From a checkpoint of a small transformer trained on Wikipedia: no biases in attention or MLP.
Each number is 128 + 32 x the weight over its row's rms, rounded and kept within 0 to 255. Layers, rows and columns count from 0. Numbers have three digits each. The size before them is the row's rms in percent of the matrix's.

# layer 2 MLP down (transposed), 512x128, rms 0.133, rows 444-511, columns 0-63
096:190123084126123106144122143120126140124147107049152119113110153089102147124144187168223158093112168160153154087130112136103094155153109189115137146120115148135191128157109146121181134123129170
135:142103140188110115093153139035142075092146120137104140099083138081145126147123132122115114107151095110116139075133137139092121192140074115108159169106125176152135162119071141107127099141144143
089:195126096121024120150138099119105168146090073076133125155112126084080100139129092106216194133141191190133172113179209166139144109152129158154147118106139114118141090070135172158150130152098103
096:160151105112109151126143129132139136076145165111134107137160131085147129122167126115099149170154128142141153132148121119103140127107130133114084109111139171111054070073125111108092101131186099
103:072162184104161162184119068115057157153121188121128153142134162133166171098107133141139148136085110143060182120171097131197063078126138136092159153121135140129141142141115085122093100126165187
079:148110178094138157126150138129100242109123096141125098110156124205125101069104170115119169140113097130143122174106111128112082073147082145142178120118107078137105160144156108058126154182165119
121:205134123125149090139136155121031154139097088133156172150145151172129167118167107158144095188092185110183087125112110103142103130117118114113089072174120139078123165099123146117088142116050106
102:136093127169140113100143168187141099076116164097119101119163148161126099144113106100145188125159117146109207114106127161201089076128147125155133100152105086148143146162146139101148141150147152
109:061138082169158109121111132183134191123127135116120113112104100206150129167110116131158089091102068119177129143073116141103155129158063091187184168109177136153124119148122162104116124146085134
119:126133072133110152139114136128110087124155174180146148162156082149098114131148139130129112141087119079100127133131137159100146156138229081139149123133113161044118136130155101109157078160096159
098:182109097130103054133100142127176175187143110103117165116163172080086130143110203164114163083113133126177161150130149102131138144115148118135108150119123138107157144237098096101130105119155104
113:177114099059086124180091147141124111084132151125049105151102108132157131140163128154127088134151100174125185112138168153038135108125133107160153153102156151144092064128120105133125127126117127
102:155133094084167100147143159104095131154071066111055151152125136095142114148128165096161132157134063145112147108144136073090083077140120097110134139125120069193149166141136120123163085108225119
131:078172144176137129112147161200122123110089154052131145130129071139134104102136101077115142151186062128095086111074119112199099122098194161121079124086093135128165140147123122102112117135136081
102:160086105077169110091129129051185114171169134128115206089145137080136082133134087140115097085158098132084119163122063121138125079125128144114101166110173135125121107123108165117117123070176146
065:110189089127135135042149116172132126153106105152192120048124091128118117131169123127156199099094174106087127141172130127151135159148113108121154133140133080135103138089114168167138143123159121
098:137084183129154109093123202157127137129142128094065143104213081162144106100166110105117119123191169133170122154087075088162119105106035101107174131128082133105136086137189133145139129170093085
076:141103095080114095117129158114099120135096143163181147154172188197077147141147114139092180156095119167066109086114184163106092165064146121125074082126100119132079120126092077100149090113105119
134:113169097135131076080165128143079131143101122065103129097099120225108075123162154108099159048129122185165149127077164125185130131106173115090086224121124150135122167168133129107132094155120131
075:155114201180198152085168151163135145061122173098145174101213079169089092117092169138149160170139064091103147160129120187131151091097114114146168123156115132103084124136162140163180114108143123
090:154127127060123120105124140133105167135134151108101099144155108077100116126097115075203145204121134165101151157096171121129101138155188176106101149118171172094110141117160141183179149124099152
112:135152130134095144125132138071134132149117128067117083099107135043093105127155160130146083200079114149167098163077131174087107129161152113171122166098101148199155121122134169087114084160108113
092:170173104131107114087102134093064084116176131124150130118182136126154129113125109166159111153155181105121082103158085117119182155167135106102076130173132150120069048132162109132089131171163148
100:162080141140193100220103106119115099095113160125050102153120093074203166127109089131133113139137133141160158146084102120161145153064157123111120140106130058094119215137123162104135109083146126
089:125155121097122103102154110181116187106103137146153100087160090060134125167160068127144154143147134125113114140127135125149163138094111124174134120166133120120100105137135121146143169114138188
089:145113188104132155111149139089151220116103104081130180130168157133078079096117115112139190137115084127114129126187124140163152114085137154122163140098075108156158118134165096114146172156152092
108:166134118133096082146159168101116130108088099143141117114118139150171145121096111102134072139086109160117118096096116121179134129175123148141136121176084131176124139126229101092135098174141087
104:160090209173134136096134192118099143095112122076070109108148119124152146114090122149116095095178080189128119179148109090132089055130166150098157131143086090127138161102175094178168174147136049
115:123139143138120072114080138114153123135081147092121113184083097168136162121134177083110127146186122129184144128083110209172125103113145149163155177163154122149069123140156118122129070189094086
083:131091102139160125096142131153103077132128082091192162149114134111078082139122116115101158157134110148115136101130142153048124115148137153120147200166093135195173087186164125061096142084172136
113:087163088111138076140129138126175087121148126174185067197085161127158128115186104105100116085138101119072082119121159073125159147168219111108118116103094133092094127185066108096126180113156131
109:120125104137130124106131120179135160122072125065126164172156096197089119119113167140064113144163159104080132134058102156133114103133132081125119183132117111152095194093174096120148135152140140
088:164153177149124143110129168170105096090122116156142153150176143161159151144095139085139224105136122115117157094148148176174220084134140131151084123096118090109097083177173120104141115085156096
107:181147116148114150121141123117132123145155077148138076166098159125127090134169106115126122082085173078107167124137145150178171162069130147105099088152192117081128187083102183136176070138112177
086:122137039139106096139096151132086155096161162133219151121094206070107146128169134202166175130163170167145079073137145106134060127118133142124108168150165118134164165152153151140168122067118136
076:105116133166073106145084129118119099136099138103168141071085200087138168147135154139161122111128184126136087116136105155174062090087140112104076170127140166104149177106110123108210140076101150
061:070103138149164121127099114115121089093118128108111151109107147121134175131155195063048096169093180111088153162133113104108131109096165133121142134135171135154137097176094108122094129163146119
108:159135116185096103076102117123151113137096123133129076120129135145122103139182101137071152118143092119125081167126138067157191079109151106058079156086128077069142174148182169100139111129158107
088:186152155156111105039165190096126113149112117149123139150161127160149139127113135142108231117149101152117123169103093184086136160093125117116110140119101182121122091116126157111142188117119122
132:129179163093143099163107132127137105079135181156147135082096066120109165134064105070216147138193101122127178132134083174155159156163082116133088125148115110168154118080154106156087177068129071
106:101140155091132128065098131133151173142133090100115139104140112110164071158147051127226122088123169082097125147122107114190200097130208119134115126178194117152148112106109150152132119127133118
090:113144133132136136078076110113165102115132134147159079161144144035154087127116088145130123127092156148174088143146163107132131179117179129098145096104122152124179114164142125144160128125157122
080:146112149100128176130087075084137151141158036156132132129085128133025113137114138168150185114116121156138160095142147151156159158113181157192135151115133099164121108093124135100137142075100114
097:117181128150147162134113166135151144122158133100162184103168147150103088123133137121131116125077120104108101062102028135100134117127104095103161096140092127129159107146148101128080157135122161
108:082152172137145143118125172127104095131101119149127135163107106143147089098092097157136234164166120048069167070177172134101062123110144127173110131157126123141184164140168115133103147170162129
101:175105124068155102155102118049108101161197174203134092100128161087115031119125087121158163117171148121119145144116125113137108073106161151170082122173136096091125116165151137085138072093177155
105:198070141144087097105132224156122171121139132131036080101172122177149122118123131091148100143168136181169096097097131113186093139164077137142140151120087095106114110138193131170141116176126136
102:121177171161141131119083111172100117149161166082099152109129143080132154118127170151130090152078087075126175128116100097113116120132111099114076189153102164172147187119088148173189116119138088
053:175135138126113154136163170108116154135152148129106118159140154125145145118167158101115150069169134132104167154078092169192152124097103163164175210116122095137143081076189114152096068122165154
100:142103108135161129134156154140165102156155163155155121061146145106113170107134131110130162104144168096182161118096178122105163144151132138109079083104102147108098040107196073108131088166128128
122:180126069113118098150103152107165153097096132144081121144142136105122076137157141159136084111163139121110177129134177177111163174084112122091054104143163120156140196118113199117118147105124136
082:158177135118103125093106117134096117134110168111179088139136142156091099129208183154127176139142084108122129159114174157134095228133081148167148191152161125115126112147117121084077150094135123
078:171137180104081188055170198158123127131079142144138135079151159143143154110092125077088138137135143080124181142154129139149101134132113168146195172129081109147123140103107187087119173128196094
103:122093184185130071147151188132106144117109106153112106128155146195129113130088152089148164088126082189090168116122137129190156059112166146152107136103065140149136115173144156100182164165144125
102:129141158149137165135116062070129141196122127197115132161155109128124168118071131108113128156089114150148153073165131149150130040068160155118126102109107106107151151153066123161141064069127164
100:201129173156160121127155186112098116129082140096124133116148163138125095131065098133103097129146073098161134130153147167126083124125104170128095103151125135105058209143119164093097152146211090
086:140093216153136161138163125123130205098117118094119116133196114148087138087101141157124184134127096129134111138163133166113104107103054156130164148118100110116103164154161112075106174149170112
075:156126152155159165106167177157144156050091134105153198110184120165107114129098123104123136188141096148097146121134153205164135114134102112135173145178122092111122167126161148109137130191170090
090:149107129142145086128147189130142149140091155158116063126180111161127150125087150077131117121126143203141140114094126174212100113131115155161123128150104125123106119124162144145157154181149138
094:039130080106152114089126166161122136190172128118106153112171145057108097126142127154123071145163144142093108120067064099139164116109169157188091125129156132140117143096135078139148117140118174
079:136120109109109143144112109138105142124118048107153181098112167057141119132120129149178127135122148139101175096129205068071119080179148122085112118121126167163163128095123090128121113080153158
083:122059134092108146129114187104121209120108112126107125138161143168116100079147164097103139143136125103149132162128115135144092114166093167121192074140068066130086129154137093089132143117170111
111:123111188145169194060161161090186107101103146092096163163233099115130132116126121148209165105158092107074162095135127155143168150122124119164120116076131127125107122103221136137162139072091136
090:068126123181165121113106142109156096146177139169104139108108136163162144135178176134094135157095170100118116147152141151159072119091118085080144121172141144068100119178106194106107138138114145
103:189102136072144122088098138112159122123135065104106038153168166119144166126183160150095077174131160130176085094115107143085093092068159079092167136077152124144173147121100160081182063085109109
098:142081140183171091090167171194111088096103124083138140123154111175126102127073130110076112130183113185111152130128089126168098132141101118125107131167065089125151162122158156123136145151116090
115:128162155139126070107082064118163170122144178147166118150118071112118144122095119205121068103107104158110169169154080129157110121172187098130122186089147168085124135155131127149147133161153118
085:113107164138149121093090151149112164127166133101115118141133168147112136100097097149143142163122121146157150049113159093155134128085140111151136146057106121153139116189085185113179076128120175
# layer 2 MLP up, 512x128, rms 0.159, rows 445-511, columns 0-63
133:131144149169180131110170093141075116086145162126136116114104128124121121123128197125068139159151105084122106115159118160118121170128105132093076151161130175155117097160109182099171125189125128
086:075149122137207136114111052146128154109116146149145118091149199209132116129147103157077111160148086126116099155145098112088098109043119149117145127131101137128162199154123111084120116145146134
099:153128128156093182183141158093095065107134143058168117187159162152112083149122142110129125114159126057131121106096131135172184154092078169081116120161124096092066150143137171173133193088134098
095:068150175150113165157167117137098101091067159098122164189163121151129163107143127072124136138130112084117157130126088147152189111072081127103144098155053101123137129166149137150113151142158063
078:122136185136128134126211113149117123081141103124161141169149139118114173161074135162116169169155114104094118173166085154122139098131045087133198172145115112132114150072198149108105151164180106
118:177098124159133148100144132146154121107180193111146104123175133186071084143081110117067141092184147146122113131136135114120146170104143190134061118167086094136105110108118150184186169102098080
099:108137180142139101135146153156084090064017126107131129126149150156151114122085110056127154113125095147118162160120134139188146105103117129047127084150127118107106144145126126090120138134151108
123:091133129139108114155168174152198167087125120117083120199123098094133143129128183177119128138162144109119119222149128184087157117147111142102144106160120128135104096079153119139151183142107059
124:049150149157075096129138111113143139152152120060136134198122119146073145097112110074147151161182124098139113130118119125142133141152112104167142155135128075095115123079143108183119105160122079
097:128099172193154126164112099119126151112147120111104113142110090191120113098106114112146121132154047092129134136113143090092162164147141089168127086129084150103128124082159106136149128083119087
113:114090166132079115163120171131127109134169126053141140180104139151131136128091150080116133133197160082099136133158122182092122118165114112153157099173128097129074088054123082153149187124095110
097:092137174115147133060161166132166129174093136103134143210214120165134209130138146124126154117173140136101165124101100131107174064146112105117179102143114123129106125121129161118083132064138116
098:133084181102123115151157142078106087147128141086135175233129143157150128148087193129105148138193144134076147127154080127142122053135108116129133142183106113161156121082129148150127238113163120
105:125132152146175186187139153139080072056109123140172163110184162173148155123112139118154114129113064171091103115053130198144132127120127114101183045130122178100071107157120102144127158154144079
098:052102151141161176190105165065133133062116159105097140150160177095196148131173108131083113129122080190133151140153119153077117117088078152096202070138146160110085076147193143125104156130150116
098:058134183130145096110128150130132102123054171093158176152191139153161192133091103081147178132116127144089128168143124143163125076107094115121141148103122081139173170115123129144107118120193132
094:103081200112101103133136116090147113172147135089131126191122126129103131125145166105135152173153170112133151117141107085125125149158128143168141170123122149093089106103188200157150117171137098
093:124087196125190160123139155142132113119137141165136178193227139093175153119086169147126169126164093157080132119131079115121159050149114143128164104109116147151091127123143167112109174097134118
070:144146173144170104074140140208124109099093168144168176114153128091153120150128150092043181150115118102086133171129098146134121102105099112100154102189111068121130160185150136082096137122174112
101:100144134170154151146126163115108062108016182126132145132134181153144130121179110128066139112154111119134192162152144146089094122057061140123156103158150138135113096153121132116157125183130108
122:168074126138114133138141154167180060123105165130140145137226155147130147140076058104115128073112148135117101124191130109107108102062107117145133116133136100158134131128127130092133146083126106
097:163154109151137142135158153091150108139131154117184146195164093119099106141159165098111144121169144101145142106124125132153157163110096138084126147180093075150061083139156198179108168103097077
097:113130145173140177108124120173075073156177106151144117120115168162104187155055104155144133128149124097076072125164094161090120141148138143190147120089134147105072102097110087172160129138128104
098:067158157153194126122110161102071120118127115158110149129106177219138160125109105155138146115108103095114122143179125199113169084100148158137100081073103210107094175140118105147125122113118114
086:104091179169114133123132090052141138101158170090148132149115123099131140115072097115113160170143064098096139123170093117138210170114085089168137143102073141159165140124181122112134156126199113
107:108123213175150178172188129136094107120111254153110130141166155181136129141085108130104147107133121153107098192148106125124144093027104126116124132126127124123099139095128146134162141140154137
090:087117255147136057137134073116136153142148130149125098131109135175158160151029127114104144114167100164113075157163101168088150059137138148113118123180129107106140139112119106116148174152139135
123:112088136112112129123170148095169158162144239121168133100138141182099110154117129111051175119127158158103090152092124104134121111099117172150119145109119141177092131097121159088190134116126136
105:083083140129122132163195099178207153069094135094117118189182092131086114089097156136118112103111112133107113177162141083131142105144126134066162064121074133113080106116155161101147126081108090
118:155185118118147128069129159170122096185085145137202157102118154187116138133120085128107190107118156122122119138100136116110119081096115135150117157105131104168136195138108118136130125099132138
079:155102176142206148139126159176134098109120163097136137130162152084172142143157141143026197132190129136108140161094094126145162127108123168113133106140133147163118106163127142120141194109159123
094:130123140133184105062134190140119124073107152185138142128158158171159171127138146121116150086177133168104143131115107116193173099112116151133109131109061134191119097152153162116170142107148108
124:129122129122139110163149167169137117079068120146137178110182092098183166119149153101143119148110061146100163148121130144128138118136112101072207073146125112176104130137206123095084136163193115
090:140204108120110081140164155153178167091084134149090125125083072153101106121122187115111130132132133132110170161122144143099189193146130151079118069162097122172132112112131156109170145148091100
087:176192120127130108151172179156173153102096142155115119114142084128095107130145151085124145128097137145123161182165150115067152145141100136087156088163138079168136132128131217100167125167119107
064:087168123124132153200146111126201170122122125177113130162131134066169098120086058207093094178097073134152106123085095133115148180117108099129153119149094151139126169160154167129108164150122089
090:171128176189135157131136169098130147108092132142131135154129152104169148090125128136133161148153047176116131151162093163107154092115082136111112112120136125126090155102155133131091172083136110
093:147123141112130108061146110177082116156191105124106113170131150115112144119033175133136131148164113117104053138146035138143136154156141136156106141140077147093149139156148133131096132099132123
129:157120131137143225142121127058088088147155139038185191149104161158129134143135116156134156166164118121109081094112118128179190147109124179160105141092080143128119133157123111202135181122155111
105:052084164186165114105145121077183161167190148119116161128171154194150120106093093151152127117178090117140130174105125133120224095129160158160106091088092169100143119068144109142128137098107103
102:150092144116157142119123174151115058131143124134142138131184170172081208170096218162154135144141129154046093106175121117120092105103115135155142117129145155133114105116114095112124111155112127
108:106157164142127100113151126083191135112091184148100115178147129150140125170135071116107142126152093117148108172164135104116152020066038091123123113132131108169117129138127183096133108163135110
111:118170172206183101115123109112113083174134104097160115132118110174147156081109113081156146084142055120137066100149127131096154080146134107154116092113101118106070129168125106188135145124137119
077:097135124189127219077172084148129141120125181039222133174185111138134154088166182128072158220125130047109079130120090148146113140135140154101121105172056099108110114162169094123116131115137077
115:085148130123148105169112146135071098065070116148109171143137141139153228114139202164158124197110059146128140122169111185151134099124086115114170085112117177082136149151152102114097121183166112
108:073095211146103089141115146080098122146097198112129144133167179174148179141083092133140151133137111192106153161119118126185171093079083127129132115088123112102173147081118130093136136116158141
105:156113128131139132085155118136145087178124121097230160119227159165112107147092134131112141109154149112099084099139089132179110101077137167069101127173091093111113185196101087158077170062128095
076:138141187177152139134140123144128152155078158100182174144131140136138168134119149095085186161151112139049145153099059134150180137107101171130145132129090113131134155125172144135115194116152107
118:122158126154105103099165200120156103126078142109102169177210133149152148144152086152137155103169155146136169226141142135155149035082091137090099110099133094167084133095124158133078125097109090
117:087101166151146146093107073114123136161192111079182135121109105158146155118085071062142135170125094106122068125151097131145121090166138104197188123120085093087113117117170094124107118148154114
107:087108151119127135141151115077124157062049137085134186123152107141168199117157094088142131148109121128120183149110119117127135091136115090176201105130129141123126107092169114129122116148178117
072:141094169165131134147125136131117114174117147154158169127141161107100159037085160061124161148125113177102152140120051144148143159122110170118150149148121111131077162109190109125075165104191100
103:129142166136118065119158141085078121108073133165131104113087123177110131134047151093120138094152111209127185144085106124207183111118088139088126155135113120160138140166112151091150159219145130
108:153186136118104121100156126127174171153158121150150108152211113089082141140075145076107125129097145176121089108086079183127138121151114150072137148156149071088114154153136143154092149070116129
082:123122162217154086148190158169125172080148169118126103107144129133137147119077087108106154118118086131121146232162112167081149132136065111158125091160115092185121155053128144135141146129102116
090:151150191171105183140141103133147130078136124093145108160219127124153178122123103093116156184105054111119085171163091135138193117106050118102134130160116128104139184139215150108108163087192124
079:102135167176154134093151113126139142125112194125158173131134142128130171123103127087089223186165109126075167189140085176137162115102108124104175154143115090145147197142172134114094162120167116
092:114105210153132090116144151083088085146097139160123138153161171160101157151088142110127159141127078226102170154126124115180179109080075131096131135113140135098134138092143164107134147163157129
093:093101130152093130128134132128156105133089112127096121152122095155174103148139098136149130146127071043156183164110148154110238143141145100147146108101099165110114155118175135161124135116143076
096:155100147125155141177129096077091132142144140147097133145113183122148110138098118138106112127139106187143124105160066091133118143082072157129094158137130179160148156119140170137131138159147118
099:135130166164117162119146102172090096089076118059163136135141149186171160121099116137136166149114092070106125180173123142094109116083082106130175152097125138125096154076173100102113121137199116
094:149068137157190194101157139160135113114071160099150142146236108096156140142180148120043137158122143068119151141097105158134159106089121139073137129167095094154100136177133143110112136087164091
087:129166130104124125158161162160120161121122104149132175112114103153070147096015153170160115157104156180068131136157117123181127135137128098090134109094072138098175198088169143145123117122121117
100:164113148111098140119140095186113165138143108037154106200137098134097108142099155151155140143116154120087114125150126141133170134166138114143116127114105109105087139069172142192150125088119115
084:086111224144167082128133162121109124137082191124123146121159190155158149144107098084104155118149112186100180181123131161101145093105109147110130117153126110179172163109131156084127130116151125
117:129162125135098141098121128194106138094145098137133131177065089101155138105094147129148123147141098100140080129122115166134165126161142110142127129110066131093085122147119111164097154179116096
108:152137156142163104144129085085091071116100134134164128158134172172113194112148193105136128162118063085141102103184110126113112135098074086139175144163120159089155126173138136147112120158216090